Weights of a small transformer language model.
Size: width 192, 4 heads of 64, MLP 768 ReLU, vocabulary 1646, 6.74M parameters.
Architecture: LayerNorm before each block, rotary positions, biases.
Each number is 500 + 40 x the weight over the matrix's rms, rounded and kept within 0 to 999. Layers, rows and columns count from 0. Numbers have three digits each.

# layer 2 MLP down, 192x768, rms 0.213, rows 0-54, columns 0-255
520420487525493434420538481519494484476432455464465471536563472412519414556532421466482427512557507534503531451463508491541492533452519462446537569467516485543479495472488505462424445462529547609501527556516493487547483488443480557510485463518535512463506492558482477469468530558459519552446427516544558527469455460491585483481539576415536494465484478519545522496512494403435563534488490564513511444491507511449540500477491483475500540518559499512602555486511455556491466610483457530484476551430504445522471552485513444490465459471473434496567492502593527464486530422518553553583480492487533474411497501537469455549479478457517468483497545469502545533526497453495546565461538531524531453462495531494524524511482490450516511466491499522506512540473517499497539499498527
506557415438568495491542514504441439512517453530514564465444553546460422546462380420503488503435586535454423501436505549445486454456492543497481481519467446497542469510559562538494528522494485504501486499470475500544490493503465486470508503459501545524496506499545500472459511478521541457563583463480475558455494519465475512487508522528448503460476542533498555517534580432509554431471437573530468566449497516515459497499452522515450470509498478476495540478492449518525463486507475492543458527497461489476486474479491514504508444572545503445469479498492538533550536552482457476504514478491471504517494502503550467474497483481537491563472532573547472557506534528448516541519469551489559528564477458462448495481496520455540449559538546445447437513474461498543495492473469
483451376498463506531462519536513472476438495458475465472496438459531527518464532526427473417487495509550505441487488599533554542462422484435483507399509451562508526487531475471603483467510557465476475514465433480511535482442517532500619469487472514467502548517503452496492480505444483521499513453501555481582563485458539504505505506426514487541412479500499484527544447460577540445441568466486496530442452431499543490526535521468483561542520518546532507508499457496502540419510456566485521457534510455514500398507509488489517515574444557500522522474534468535434484538437493523537423517562467486470498523514474500471516484509455477496498556409517427545487408486526517453539507415502568365522449422453470473562459512439510555437526475555531562501551554505495519515542490
510455489421521499483531543585493509496545567527509548464533477533536479499525478478457549473545477571533450510521472373507515446495538512483445497528504541478528472430569504475502514488461497505492573484501478485530441426453553503532577538469481479520423483496507548421503504507500576500503481466465504454454473543534540502456476487535527467569391496471469454530529535478571474484506521523482532531493511419451549496558582523505437523448514510540426580439491470502587521510528471449501509494473505463486555530519518521466486517521547475513488486453481527474492490529456471575508526484448481469430503533537535506488545416425518435450524466482521531456517478519581481454485478465545479502475452524496545466493520576484496476557487485486506586502480521510519469512512431
493498488534490479540526504539532497469504471442466470481500518508445509503449462488511491495504514612511438492514536465466518499467543498534508496558510506551500530484486530500527492518467556481487419523504481505481516466466491473468461507524474574512506512479452508527441492402440442544548493460471504528501476481539470536517556464562456554490533450506470538531503531461528484499533496549516547480481409500490510480530559388499509517506564576506453628468534487462578565567461558507461499418569442492480500486563522423495509534558449483513422484502423451496521521516503503555519523519537537498480501479549535480478498526493516473486524443483531465533458517524494464464427482450527457541515431568580465524482514506480498479482489501500468498554541500521523431473514575
472499483443524492565517491476448543510492488580460518548538456591506456528458539512613530523448513497510498516486468503516529452469523518392494506497494413442485551452467469484495542531570503524481516481478445489511428481494412452493590524511539555450473436508494516510513490583507576441494528506530533495511534522517600567516486501551566564483488518518597511500546506479478554514459458522444464496534480555560506473495513518489523598504498477464509506451486519440515491537511467553560552493595525516506496508447459458443481580547518510421542598535451436462413493516477544497479498523493554541505524494523528507499504513500589491478463518502438611459467535439470548463472450564513508538489498514528543514515547542523497518539517537457537564446454460518515501509491580
498531495521466451464514466555541512518539504529491491544483507561465487520514496416484470506535491503463551533528499572564478585524470541521552436548544510595480437516520465499502486458473571440473454504488500553477549543480464574502536577491515539510581545532482486533504511516482474546463500487472487493534443534590550492516475566503504461563485474537443464536524457551434433516520534463485508469525525544508499475490438521568514519464558464553552494507489455484491460519476497493491477514506474598525455477439478514496462501514504509497524478459547513557484529608534474570491549448435535476511518514443470581512568534488496431517522466482486562492565476520498471551501479466459505443535554458493470506427497544504501545497493545568513485473445541524504540467494497
509502422552567536518482519441415502539490502432539555510487478489450476520506535536488528506477489462505531459489502478490525522470517403556466527470535493547550548549544452491507508552481457466438509495569463535461532556453506460492491510549410555568534537457466476510553513566467449554507439415472482506543477417435439429528528466500506497646522542471571526498480559517554603562568494504504533536571529530447569488375503507498493549504489524455481371514536517488510508484530538546532508513526491510468494495490545425496598483551503551464525536549542504499506450429440444524490476518467481436514485528521571606576435358483463586568445460471452474505498472509560539473492494471499542448602519477485535442500462442482500444489532438539520492510411534472589475505428558
465490454528524530500503513534540552578565580524500548489458469495461442485468473459424508455507498501487515472389490472539502434561443477548478567507544508506424555504484463477554509527478564499553504436534518516503566494503554473448477518511469536485457543588509515550471479489533442588513510491446452503469529486505527480543444549570474445442532482503498548477531532512431483557504460562498469491504557528499511531549464527514530572447512518534506463423455472533449499512478516443470497521477541470540550528458514436536489410573471490493535451447464483538531554530511440513524487468485542484457448516574533484486433568471491491455466455541584473552575533536549412433474498602488506507444459525508490507445541444499533528537527394535460516502549454508533520532498491
472549516480507437458471446553428495429487479484513580552532530519434518498584515485572557473559463505501425560544489504512474517515492522488524449500477533516429492528506498537455480494433488501518463506529455498487497519488456446523497402508482504503478521509497434554464565514519497575569431567512476446497496491528536469503514489559438474465381531504538493522477488478455534567526486549437457488480523481490502531478476546571511497485546540466517557482512471463494537507467500469467521520521518536484471522512495532511546461436422560477523440520437543562486473461461381533580454547573493460497491446581473504485443487539519513461452509515468488479531429453485475431473479543492441495550537500560515529494468466461485483494481574472513496466482500526473493489476547
492547486525505395514542508462511570474426535462532518544558512502530500586576585534493476532499539543521520520515532480514419538523493492474480478456502507464569484582482497510440446535512553561499450561494488457483381517548472537499481494493581478537486564455474589484491506435568472414580536498547461503513467474458481523477573531533496485583471486547473508487502510495541498543525514496499544541504522520543458555555532568412479475548531512521470619511532491412460463567460490463507474544478498447511636503543517567584511503629595466531495489498511517513417535529602436465512489462502475483469519508487530525529503555549527546453568537534560527491566522519520564460549468491589506495522497524475495510371519491511513519525586528598542510542462474435500530488495513
548521509462557507466577516430502487600456489481523453423588532528528461485481492503518511501443440504452505515472532519494543510497547476569510480602588525506457504506438486494466510462494426530464429545519514519423535560478550482520491476495477503535552516510527580494439475558506514549484493459512460513501532530435536472489553478542482517554489516448523429499466490466511490456547477505533462532470412465443467540504532484551572474506439547509543585517521494503505533444476506484548468509482497455479449512452476572421491538529513497514438518514442502542519480481492533548551554480421520499493540478509462505551486527491516461488489513536541519458472503473527490502477448480528512502520533522538472487408462520493489517512496540478503499552503506495496488526506495
535545484443550481505555526532481461568491489485432508536484483506497460517507515483504448528524483415516501481463561489432469455429447402476486476545412540616496493522516528523514480544524472514467544547499517506546444454483484557487516484507537510395471446547552537476534499502525496472474562510510545536475582514510533532533520505605518488477501477531592535481477493507519532500514514457532471513536508465452502447586482483469466528486415513546508516446512482495536500550517508432498508495549432498476536444470484431421554492481512526500444581548462490526488494453448575518506509434484525532558510489499409521398517500436505468529508444529530465516550503531553533459459425473519481501493524454510476497514579545486509523526478515463521587451500511428514471484432411
493510430468591506496549523432539513497493513555515550552573497477472481494458508507458509499504486544513517508461573477500521581486476538518470529522502504462518515453456526492512443444560540518505480483492552542501471472532463532494480513483490538583566487548581539543535470496439579544581529545493477500409539486515469445464531552443487539488463476541495545531504476504436486523552533501529528490506542509534487546448511494533518458514509500518513583432478533535523476454472455535446492573454516454542505558493560407518523483444497541459525507433584500452506511477571458567537490490469517447427527467526563514492556532432501512489521493484471516423532578539462510537543469462495426486548504584613493559461523482559439538481472540516569456507498517506558563477505538
439481437538493476498515529533529460473431499405474585493543481480492502440541503434610501472424420440515488486454547511529458511451447485481540485532447526512425450502517489516452469482527553469462516511544449485525487451456482478507550487537489484451400457537479487481504469484454480540573508427437454474496512405490537525538508499537470513434449487513481540518495501505552504546482554469503429457529460496546447526468519496428505431505475461511479527526499464566504474504524452475507403460506536541479487491491491530543459476577496488550482503510513519516517508475417513477522550533513477445387483578492525522519468518550444484462444456520490518392449443453499530412523519460512487449442430472434466489485414518473429530460479508470453492492391542451519517585469476
537462411453419494512432536490589485491485472465469463498411536457509503499479417541447534449462493570480449421595622507528494414498504420491470475537517606523511499516485507484552519463503470529516548552567510490503459524551526590548427488510517421522479462476507478509504467478531493400454420572463527540503516526452507553461483493425470536408548499482461526476465521471522470490548429484444488465434404529443510507468482432522500479503463456520388487562528495472514497430500544470510497536455460503547512521456449550589533457591477467520548498531496515504534463510350494477425552487506403452473505540494462495502573471531444504554524522542531568457433520490455462523475552418473535468469528502472488440514514492429511582528463473529527513532518543481497545537528528
449521506512456497463444447484513468484515523503504547451495506492489504561443538475516449503493489438473490547524464521515396507481495525480516492477541503473520470543558532536468550565523586504490526553515535492459513517543495524556542472497531505477525524460488508538531553440536521477522511478500477489463524511457478469503577474436467537556426496488461568505468471517484474494495476530476600542517544485481491494541492531514524557601507504496457539531543519445549498547407503468478527445473540437558516460519431492500512509444535493541524477533480482523502514549437427520585511503579526549429554530486567557536436510530504526467511585509479540504523527455517463511565514487496514461497474496524469496439552464479606529547537480515535461558514477511533469497359526
468492532557511518467546457541528445499509527407529513425542485473531466413509461512515414444537538522489382541497502555523462473538387565365495440479456467548493517513443529498473535507510464495550506536535484526528444495508482538453481421487420488465494491486487515500478513421507534469457471459557472623525520433495504546504567510468489516452460485508528428460483419479513573480501518486505518500452367473597445537486463536460495492509462514502513505512534511487430472525459402487532494446609482451534556491491559455486543425521561486484471481489530525481512535467530532439552576503553518519501424500503527488510531443466433488519493479506557479421447479508503523605548536434490541463432556505430540498444492508542462413534478528463468514498422478432405523509559520
530510507520498439444469457491509519522430589452530558438508443527491523568523475485476481530487506525476523559480502515525502534521490423519531537478564503544503488507482461555526549499451484477574490482515557476536475524497549496474473570464462490483518524471507537466569512501559488474458454536476457449480460456484497488527511555479539487538400500535481483471457476470569408486452495584524523539558513488583567467424520494494521449481502505546540548548588488492512504599505504464481487518553518544540524555503527508525457606528517556475532475464498517432480511511472442500532499483629490488471494519502484492445479495428488579526500608521471492502476615534500526487447470548533575484537518488482572550419588512483499507549502496488514515527565506474553483501520523
549530541542496498457546476504578523499523509487507474465471589479510555561515580498479511531572475462490514427540480508515473556508483507554416549458524487555500432539448554516540510498471530557511479488471445590494492520525532524546494521499515564452432479559535448447527474514523513426503502508488527431570456518538483559457533548515546433482437514538378471490540518517488505546498477526463609481502585517515564489481512507530475536545449484512484438533443512510574484447549495517572512547481456459521458571540506463508480492484434514449510585438553514575498544459548494543484558580513464501518542568490511560553468493519459464544521529417497524472469477513524548480531446469508481482453515447514479494520491545462557445463414444477540468544546523552561483490522544
415494487483508356516502470507554503553500506457490561504499504463433531558496514470418496576514548473403490517509544568488481445496492550504511526557533512527486470509510505514495549511497476504550545497459493467501494579468519515477403512544528435597448550510519429502481470414482508502452488504522545484511439540499388429459422533488548529444461532473476500503448503503441532503586461475568539439465499555515539510492534510496481499535464484496522530439449498516523550519519519504409505534529467414512538581525558565535532407487517516576469482449524524503585468484448534579546469398461527522494522476477480525539507550484461519474489521531498482494547501547505452457492539501525482514563517478492515499489495455552450392499528456505486540522446488510510534527493511
425550525490475495501535455509546528439437553479500509506537528474476524476439414454576460579504525494510505513472519544554483443564497421402479512515429553568510526532438484455564493519564549524534460492505557453438495541476578486416510508492469430493521539486524579530484550517482527551497418491436544440526567464505480590574515549452498570505456483500563483480570534543502470511591453532520541468526517440531529423464542535466459450462485466599485481536583469527384487484464498525439502544478557469537550509489523549448535501486543526523569494510507470579455543532522480551479502495567526536503468435502502551471471469440502539479522521509519486462484503491443470457467575519510531472512514524463422475461532495468547434550509552551570539478449521446457470497549488
559569551520478462454442523534528503548488488450482515510496530492485482482477524498523457508439461561531532505537509507485481552515536444551452538539447545433418487526511513472597500503454507524478453463514556486503535461575485567467464494454536557566428509534553446513461439515527484510492572512542568548493459480504476488553466475461476539489521525542554523479486513525515482444538587542505568567447592416511486539480483464514435472444554493540518519486453483507526510451519526563517504548463510539518482458523496515604477515517508504505426472582482529520477445522501533488577502484445528458497512554538467568524528465504596500467560381513509506487486505495460496502522527472520474547515483508496488496572508507409560465440487460497497382506487445460534507424432512
476549514490500485553465542493436529469501539496488486525421513464438581446518511498424475478535469503475452483469526493473424467456579390488420524489487454412455508487523520547472485526528464500490538491485490499491450447530479427507471561487602508505488469559550533493524431487549432500549481437500536529528445513570520487524520522489468451468510508535487509479482571478459528546520453532496458512515537498465474483533498494489524460554498467572556448537471501550469533539463528503548448540485507534496518482492537551495488510407537513532477461513433446548478429484443509457518475478497472508493523449531448548456519515577555558579542452515491559571511492445549473549473526455458491494441458432475427536492497483544547501506511522513520442439523472474474501499527524
569482494473400361504545459475481435526473419471469487554539514551582508429557474479499484536515547436494492489460538554463457568492535499501506484477517527543456523525478586418537499412482511517540485517487529484476527508433519476493452609539472464553474463440485552476512385524471525432535522579468481518422494598509462489506508493445529463424507450484498480457498457446546522469487581442490505546426547487494505495556497489517397513515457521430503419436489501494509501473491533473485533470507525565536492398445511547523492557430512519523511503517506443443513519511522539458538506491506444557482491458502477483489465502482468505520459535495450525523460545464567452484463489490495486503509527477541528538515480400553557470501524425518445509525546514518502449521494468
498507545471494386512562442483504538492479576561563499588511469496509607549507537512569474524460463526484479469500549488543552521564494557548499566526518479544514484496480550467508500556467483529552512543502427514483531449470548505490530558554473491517479482418509455499528506422521509482439547497540447531479555529489492527493416518528499504485458554521486474472496516463491523473489488455546503508476545457449511492503537531552573522457488546522527540468516540556511516589572485503472421461530483516521551499556513525506503450550545508576555452425445410496469484506562559542550490465502538536453527598464533478539486514407497512490486506498526486533507472557450528466607501523527487511509546416473545572476551487536526508512488577512477550559505474603553498484519516
521496510567434620543534553517424503514547496589498453436501497467505493490481542565506393511547497541552534515551469465530464537532536535562472514470497533494522515539558499586510509488480493448469501579465489545548543461514486550552536489525591568506460549489444530462493555508462527457466449528518552504526508472512507505479437496538408517494545517518564497513535534553451493453586461519525405451468504482555509472561471477489511516555503457496453541480518503540517574455546520481433538504500522535489518521546548532603501539466447516446464548519578480449483507454453499501509502459553449478519499477489513556566491502522530468555443461511490500553463529527532469506527450546466461514484492538550498495540575480424482503478459465479478509461463497484525535489489547
483390456502461526477508462460552511491486544501509465486417519482484490436467483518504501507493587523490457536507507572506507475494565533514460511561541505473507475529518462473502510445497468526512438526496484502549493379494558502515446443498470539521514468520584522529527521519465516519491460530471437518575535521538469495556473509487487580562488512470428514464513513535562473527614451519456511531506476572561490485518528484534549449502590486494480505541471519520518525492466554598541499475553475545436528476499562500547520538524493501434476456440516531481539536519498494424536535452426453499435474526527464519439542556554438493530460429418533511557522505514485512371611519516421525514518555455536472554522553523526513468527447510518385512498574446518454565439491510
483516489523559486457477470497487447423531546463484498451446454493508490504536512518539529508520511555481493453487561464473489457518544429458520493576524490512414461494429469435455445458484491515484537552490481477469514508506479457497535521480536532511537432417515581546496558540551534446476515522471440488483473453490548526498532515475487484538532519469481544482544520528568523508523510470399491457504508543507491488503551531490471551436467487508472572530487513509443451530470497437496443475466508522516494541514491466495457461508519502488463477543490511537517564411427500471468444485433459478525441494511464468532499525504532581436508510491477508477423423518451547518593538504500525523502500492529501472480522500450481572543476493556528453586494552438471449565522428
499516530563493491458489500525517494491540515504488500530483597539512517515509503411523491563457509440540495514498453467472446494482462470558524537504445526493556508554470487440515520483558449543497467488551458496527610440589458545492432490534505491547538525521565463540479446509492483390439506531524474464524481453521533459525559471514461488545503506460524525485449540496501487486521426518466540528516529589541471414529482535625449516516513503483522524485508483471536537494575562467459495514488467488546383513506468509498500531514502502526523471454566526474480493500519525495489509541478537434546413520535556541549544552561497443544446527568511507535464490568512598483488496539543486557504512485502521499569543468513411507461562496474491472494473521519563509523458522
469438502499541493510478558504569547539499556446511552488475520516473478508537509454485573464542475532479542526483476555521489420505477525465609492493420525505452478550506446515357477503535450519482485476554596547488516545512436482439511473472493523525489522470421472493505479445512500524529438521491520563516516534417535500549459458484479388504473470431450405464465516528546466503496537457548507509528481509504435463471522429521520492488453465494507516544508505451495554502543637507520473452547563454429567498490466505497506517443415512514520473505485523423500490542533460503489441467505510482498495478494475434549513549493532542459486554519556476479467512525490448496404496519483451494548486467515440481420483403550461531477520452482499425464553498583408480543518436
611543530464575462439484520502532488487474482443435422555442505560494489508473498450497565499454404494541457430568464553472521499502533536486483513557423529488548527504494544509526508554578425457530473535476488462567478466547480462445470478508563469546508494502486520505449531504501502519463506466469449548530519522553498512470460480469485479459497469500470408455571500507575555461458445424611506477483547569472546471563499488543502538433498484519513467540456496523485507398493520505459494495503514443488539475416586481496481495489531452501531372489445485503474487563441507437520513444570470523560509426545490482498558515501493513518505489450504499508445490477458455471437527513504562494501444531552516497536495519581414549511492453461528442472563499474493510447483444
469517500446432573513483452509534495465522506574517523470488531492474505528468536544498502509535538476500451471522454499540528525550557597466531486471513502521466519470506428526537531521488409440583460491441529512490503534522537443492483541557431477486513476545500505517525421465496566442503505514567533442490571471475418476483545476498497544518401447551399446502444551483461511408551554514567450471505494483518561477502479473490487445500516543465484483531518498537464543481497520487531499475481517551484452406545505463498527512499520458507531449552506527556562475452410502548485505507472492515507516461465487456452470495468485486498499480531521475515471479471504500445489534448607522567557478514473499527518479541538507520535545534491463470442460517569533454509538496
502493454451489509529468537485544553519506509480466576454521444494544508562475553506474512524549494451525495466611499532485530475493502539484485537496543482556498512575472482502413519502504545534395534499485528527569576507460503491526515439510608525479478487448463528522480523545477530483492474523546533484507567537482533512413533502468565542516478536528527490501528486509498554500626512447490512479526449478507504473497487517553560454581475513425476525475516493476552546539513451502557488464474507549470533478575489528470542483528429520473429506465525526492482463540458429454493474492450496532493512517512489387509485520502551502467464524530518464514476466488465471500515525506486444554522563567420504514458448492531506537474537464506484526519498533470468462520532490
490448525491554485518476460574526541504482469518477502546501489533421476540530491505471475544557509476504537546540518496462566557466464459531484555452520511467498498520442462459483513404510497474546493523540478562467490467518415490476502527557535502530519513508522499505488530559472550495526513493504451474416534521540442451487512508465472517509528481570537455531447488497568583521434516547536476526502485471467457487475501511477496539544453444524470472449542542444533502490530497551543514447524523519511456439530530579494489459495553448549564489521519508499496428557511598524513516491524486481480487556505485509520555549517473500447524495563525537437521545463449468537567564463541522528469489544549424507585443503492492446471527483464510571446559524465528489494517471
543520469535501548537534498500434505415476535501470542547446493484468510551475505501447495516488489549579453517476516501529487509485548522553407487473466515507550517507577527443496494581518499592522566546470556512475378529495523505519533552476507569446484630468494506491544538531578551531523569493467555392544486414458461540522441432497489524469555474515474551462501515502540468512532456562524549547464456428460518429514512542531487491449492529495463524466527552482495479530473549506586538523558426469456532489528514511584537506549532475491519523451507567494506521500538539468523555528462492535466545486527495442466534577498525498470484465480503507518495552532482525430550476487536451551486472547559437495481506502527538484489451474494498625457535457518519499577464485
533525486471477489545520499447457522511636513474479520540535461540462539497498484487500541508483554563526489496514512498476500465511479520525559453470524465510443486512473497559502530458536473443544582528471501504554581494466489555447552528475496504565497502590473504498557462515505476525521513526493500501516436473497557505472529507551533513495443544473506462496439518554554442446512540542488465476550480563552547504456518489468490478542535510477506517438472517482522512420564491487604511525492542578490505473438522475517487442428559501490553543504515523500584499482514444480508531518509457456557475548481478500510535551543481440507572513496495580507500450438538477449502464532469467488492442460478477521456546517517500473515504477506495532509453536457542519544538542
533526511448468588510476517550525478541488535457521462467516518459501458505535452506526556512535501497521546546571507531488519472464496528517501469519534498520538460518458508528556501526492517395544475433583532483506551523442432427465604520481496517579564460531512570494510476529473449433455454492569551445554448563485545529500473436556411446562491482488544460508621505522495492448487493468479534514488491498617560496510538546516517422495475557517485385450517549524505562505547530469536497547516493493531469498471455492498459474481429493468515515536516523507422557536502402460508456434465450488498435455444497483574517555501512491433456445448426481516518587473451501457493492468535502475535506501497480528507469505496462543478481372569524465494512495548501452512506433
569526469479509499474505557461527530483503438444472459453466514490461555449448543520478469563522516490470541480490512498526542565511481485508522458451470448539576506482491554493376512535509509464552526594465574465474615513525524496475490497504489511548572468465472492439578477549532438477567546479471480565542473498522500461491497506499460506519481532430473464497555434534475508539538509527461442513502547552542454487553515495483541497439412534468524564451498463433529461499540457591519483530458550538493481506458473501410495450461508526441520529447455567507532480530481512470455521466493435492517469556452515508477585509428437549497513475484489514368482504513423622541469551443481523430483493524445514449611492512523474538511487502554464388513563475497523461500481466
481531547526475494505512561498524478441464490466497472483575410494491497512528494564446444543453500547547537456562458466522520396461493491569544549445461512480486449506437499561468517442464457497513534568581542455541458492511520453454478500513416556451460451471470509551562589492452507478532441503604565529488505465464505534572498462463556530504482518520530538504487529526475427496487439493494449506547542517508506499434461529552478499524579565496461433496481534445448494410399537578494535569423473521587499549440497513532468496490460530491500496533415532402502502503474557520565523505514487521527460577530549505454416530474495544528493476513453523449428475516470557519550478530478447501528512479530538531532447511464548487547462487516479566464565493487526500454535444
549414475495483506468554511500522466487483449505497494495529515574530443531470512505447484573534503551485565477541512480506491510542548549495531519470424458574453532540532545612452511514395487512439518431480569499497477453498530511482470471466474394500537438461491480502470525479473385563467489558539478440468515478455564505556571493471513450497532450486506513505516488488523588437521504517514538531545478505519460495522489540523496422397511484461542451535511568580477435534470447522546513436561450537451500536445500485515498473557455453536508553517472509519407529437501485454497482590441503533527480587525525494456505446514509490456532532475504544555482458539563472518493412522481536525523534488494499511456537487478537513472507591488465546436474470494431479485477510
461494462475512549475432446525463465489473510486497496574491506521483534473468485507522506395530529446452508500517522509495494385523546554503423548466565481553490494486522477467498518448463464521580483550415504493607431516563473463567430552477573452542509411519491505462508468534505474427497468438492430521444450475519498508496471493461387440503554538512478535550414535434510555508439436467512445446450431486505492521479463442416515564451479420476528507540532523539547465495492492499586451509448533602469540468475442435579517493459513509510477459427453425472443453384515489386503507556478472537404440448471487493473417547514534466519498493523505518467424481518526520416581398454504445584507469548567508484344466585558483502510416497428550525487532527478438478447449487
469436504513517548506476519491488560578487435509536522481539472568510444492510514521511479583527508521561423479491453443528496478555476440515450418490596454502539532497459459465490534510493501538444498459505585495537489468475629589498533487518532505436552511486477441484453472511515567508481539444489500510490525502499514536476500539516491523410453498503544471512476447487558501518480524565474458483526471548485505532456454477524480505550498463498550470506519581546428482434546512597499487531451470510484584528486477602512457542522466460598484456487494506531481455531549462558445559504460517443527456490512513527507541504550525493445563582449491495545554502503420503566435560556550538486560579505450521409472488642503477566548488510521483490486509511471503463510499500
485505510498529476392508498510445510485510455503460488531474491523543516540519494415527442587544484514456523534435504478545532401489553519549493548532506573444470526549472552606513487514483501521578539516527489457531506454496459554478469538473491547488541441491495519464500451496454572503496489519498508482419577507495541509483528555510489534469535536536515530514473552441481445479441449533507506482535452531547474538480460507445462503442521451497454492538427462480471394548514484506500567479532561525530555527443473532424523470543428534475506434457515502451504507555507519459512494519540558516433487477610458512473558536485540492435474523511533447572511545541445543452515426494499473488455480495498457565486513506537476501559455481465510545531563517511492525549501551
464447555465475437470476496553549477537496471492474464460473487570529605532435564478357507509496441659553538479513478374552499469574432510546528452501485522504505503455511580477515461555440505486535398489520470542473484468532493488444487523512400525503514408425531360522437473518506475450474551518595472459489589501490479481557473510414505496496478487461430514484523471502443509495465535496453458454485597534539499578608535482550474543504425534517491476457514489565557409494479518432438500490517444488496468520481527508521483468483498523498528558492511470453428525484467521500506515525523551580542543484492498465532514447516454448482570511485542552605537471442494479513457518413509514506551462484541533480513463415534540483502518517474519465533503500573492489527548438
490585508514532513518416464458490568481560486560553489484502539475534510503480477508449506486595493588503452464524454487524494554492484444523506460505423467476499489549470573510474494511528482506434520438487463499533460514534489448501526554476612461504532539457516499461503496524567571536443508443488525442464489494424431496408522498487480564505453488518502469500512524500409515480522544460520542469554478535494516477543528502545514437526577494491545517492486538428458545512488433486507475483518414456486509525502524557477454495430500499532552450553482474521461472464522476461517411472529474501528490511503483547529477458581537570493516539561545416484442434448550438511494551475491546489563463401455466492494548539590465548468434531505467462488510454510536443548497414
482544474548481525535469504560518455485471480459487513507532506531548524505503479518511545488492506489467438530526550522484457542534450493506494497475497445531477533553425452539498485498548482504536538450589483540478565551572488559520463510501452522502503578567560429457569457526536525481537600512488505532471478513532511492463504449462421525441548518474508455499508447460540437489455530465573438559474484462604493466515496517498559569477514560551504571520510488497523408517532546496511533490530526524541539458523491443474503524476470454479535463500537551524520504505532557477560435474512479518473517545532456498542423436443461497526542559504511527575493587466463520480497525595485468513511497516465570584569592488570562537449488511550513453556481498423601563499523520
423457449503570526552534518493503578496507495540450546491501560506491509478446511518499530536536467539539558539445422475529557513476522562522438439545540492394493511425544511503533520500489474499472461501484557491442476473431535519458453537501447525532505513531528549503537534520511516539499502557529454536434508590462490494464456479527514520527504489513470573474487507472448473506531563496536497500447440460478560437497542495566525485477548508487539415486477512473597488561484454505541426504447514540525546462554442521464489486507522507515479520495521430438471544498494499548582480450462507535516528578491497481516504536505503553436481518491464523461461495582571491426447488542539534527512493474519541583492509444483445538545536530572578548491535489519501518510520499
468478540486519538517569433537523564565447459529513547487480416541489487494518464490490474504443575480552537476498530492462471569451478522481549484463477505481516513506480534497486487476504474540526465497484470524576516506570463465572571482537415499602521548469533508505536528536486519535467458488524454561525520434516431418557501483572531551586488536491487584546436513479518529514501569540560523488468461467465510526486494531527467470452568468471459515515467540466497480507475533551532525444510575530482435542501584463513549450588514508482436524553503515530548523554458553480522470527568522546489514515470487466504479513564497523536489493495520545487479530567515496580565482543512579480511455521473551552561586452537533562491548460569518441547547534508555478521541510
548454536410379481459418562492543461461488545573478551449458519485428569407429483509485459586522589428521571508464551536525544477520495530516460525478520502541467489476512463512511515485464453528512372489508541442524521483505494496513487496496457478513553545546424519494536482506478558534522446514497502555555474476553506475469484523551495531515492482518527464442479477464469490556496467417577460549456440484539530465534530475601475520448472508509481493554499422538430499538446466483429471502556524490487489500517491442516428456521521535426469528454495549553445551560487453539478516467463503557517453463496572461537465511492534579480463581534512498552512495540521497552493537488507518496525505525531552480499511420510498518505520492572502426505485517508532533513519510
445512487537528571480530437507552514519547500513517448525574475521547551448512468526484547482439587459499532524509534508531462599461526562509491547536453604469534552510421483495484536430534493547453468491489501437519530513527482544520463463524536555458522530533518493568492503428510484514523472506452492446536407537514610464521453533548537494499466510492551446490535498516488547475395433542447454421521569486506459482570554518535462508466548515475512467512600517510540537490484488504502516565546558494437524477443539498499511464490585545525513519499498536455497569547462532526469552550579515533488476483462525524452473576463461472549521535505568470507536504530524467463505425588511553507489522505452512521525505547476474504490597538483501514451519472510449489516513489
513460526586456439462524477541550583539468481426537562467499557457514518510468537502566437491471535577500494460548497507548474523550482546501508530471457507421570540424551549465468489465482570463516492598513522462501542519546519595464522502469463497556472459490575362447558549543488537483524578530407481540585518499532460504584541424549480472491579476580445504474535480530524486461490517480454516489472478491411428507539527541528518416534509527459468444495467433520492476564449508516467520572423523523515419555479505512553443509448461499561459608591513480432448542513523513487465425520527544538487463521506492466535497540471457488503507553548497443545520489586493566487470565563522482557462480575472490533460513521464526484479511515496504497512469492548546596474552480
464483516458483491527413491455518465490540506544483443525578458496447532506453488502466436542571489425509453475536495516466481501551482409472468550487514470571581532550479531507492482512501628513534496477620492428515535498520516465502516577508487490457509555545493464486451537477503520491514494514566532491464438460511479493498484517450567483407511494507484458515507416533531566471429450545520539511529535486525457456518510442536561519517500456540445506473559526494412517581422591438497592476461482551529464492503512606517532443574495483490471517459475499517512476506523552497474386489506521450506471523507557544406491489498453464533496451497403566488564491525546499465549509458465449451530455514475475505494477477566488509570496452544473471481451486436549490533499441
505504477474461571483514512527497500553486508509446426515441519487439454565524551482540553567469508458526623477488504474476467462486443581452593493488536554520459433475523530507432496464507437503495435505517540507523436470504485481540494547534496488502464497499545473470510558426524503481418458488474477467543449575438481498504532509542557449487479487477519543508432436537517539535487521437504450540469516495550536538527475486495491486436457461489483523440505489506450447490559551521477571507424464552501445487476507514442487533510493521513450508460477542519483475532466460449587524473473465457488488407506493535425491461550558387513512493523476482434468488515501480549551471452435544497439506536495444433616440601550474402447477455459472481458582526442515488541496463
514445481494510530478478599460452477571527430433506448471496522451527486591481463526579463497456496521506556493532478496502521550495497551471460487502542495449508475480570564485529521434417568490485462462486410469497535494585504542462505495579474481508519534470553454503482573488548508497491544554507460578462563484470514552490488500556551491533536581531490556486514472493634535518461575518483588456512518446430451479520477486536458478528507524521514515459523477474519534537548550459499517476440499482551557460509487529493514520523457525565420471510490481467520496460533480504461554468533453466572584495575573494553532457490462497519510473504570539525567506479539575532490464429505485512496491476483556523573500401416473520512534515517495517490507460517541513530548461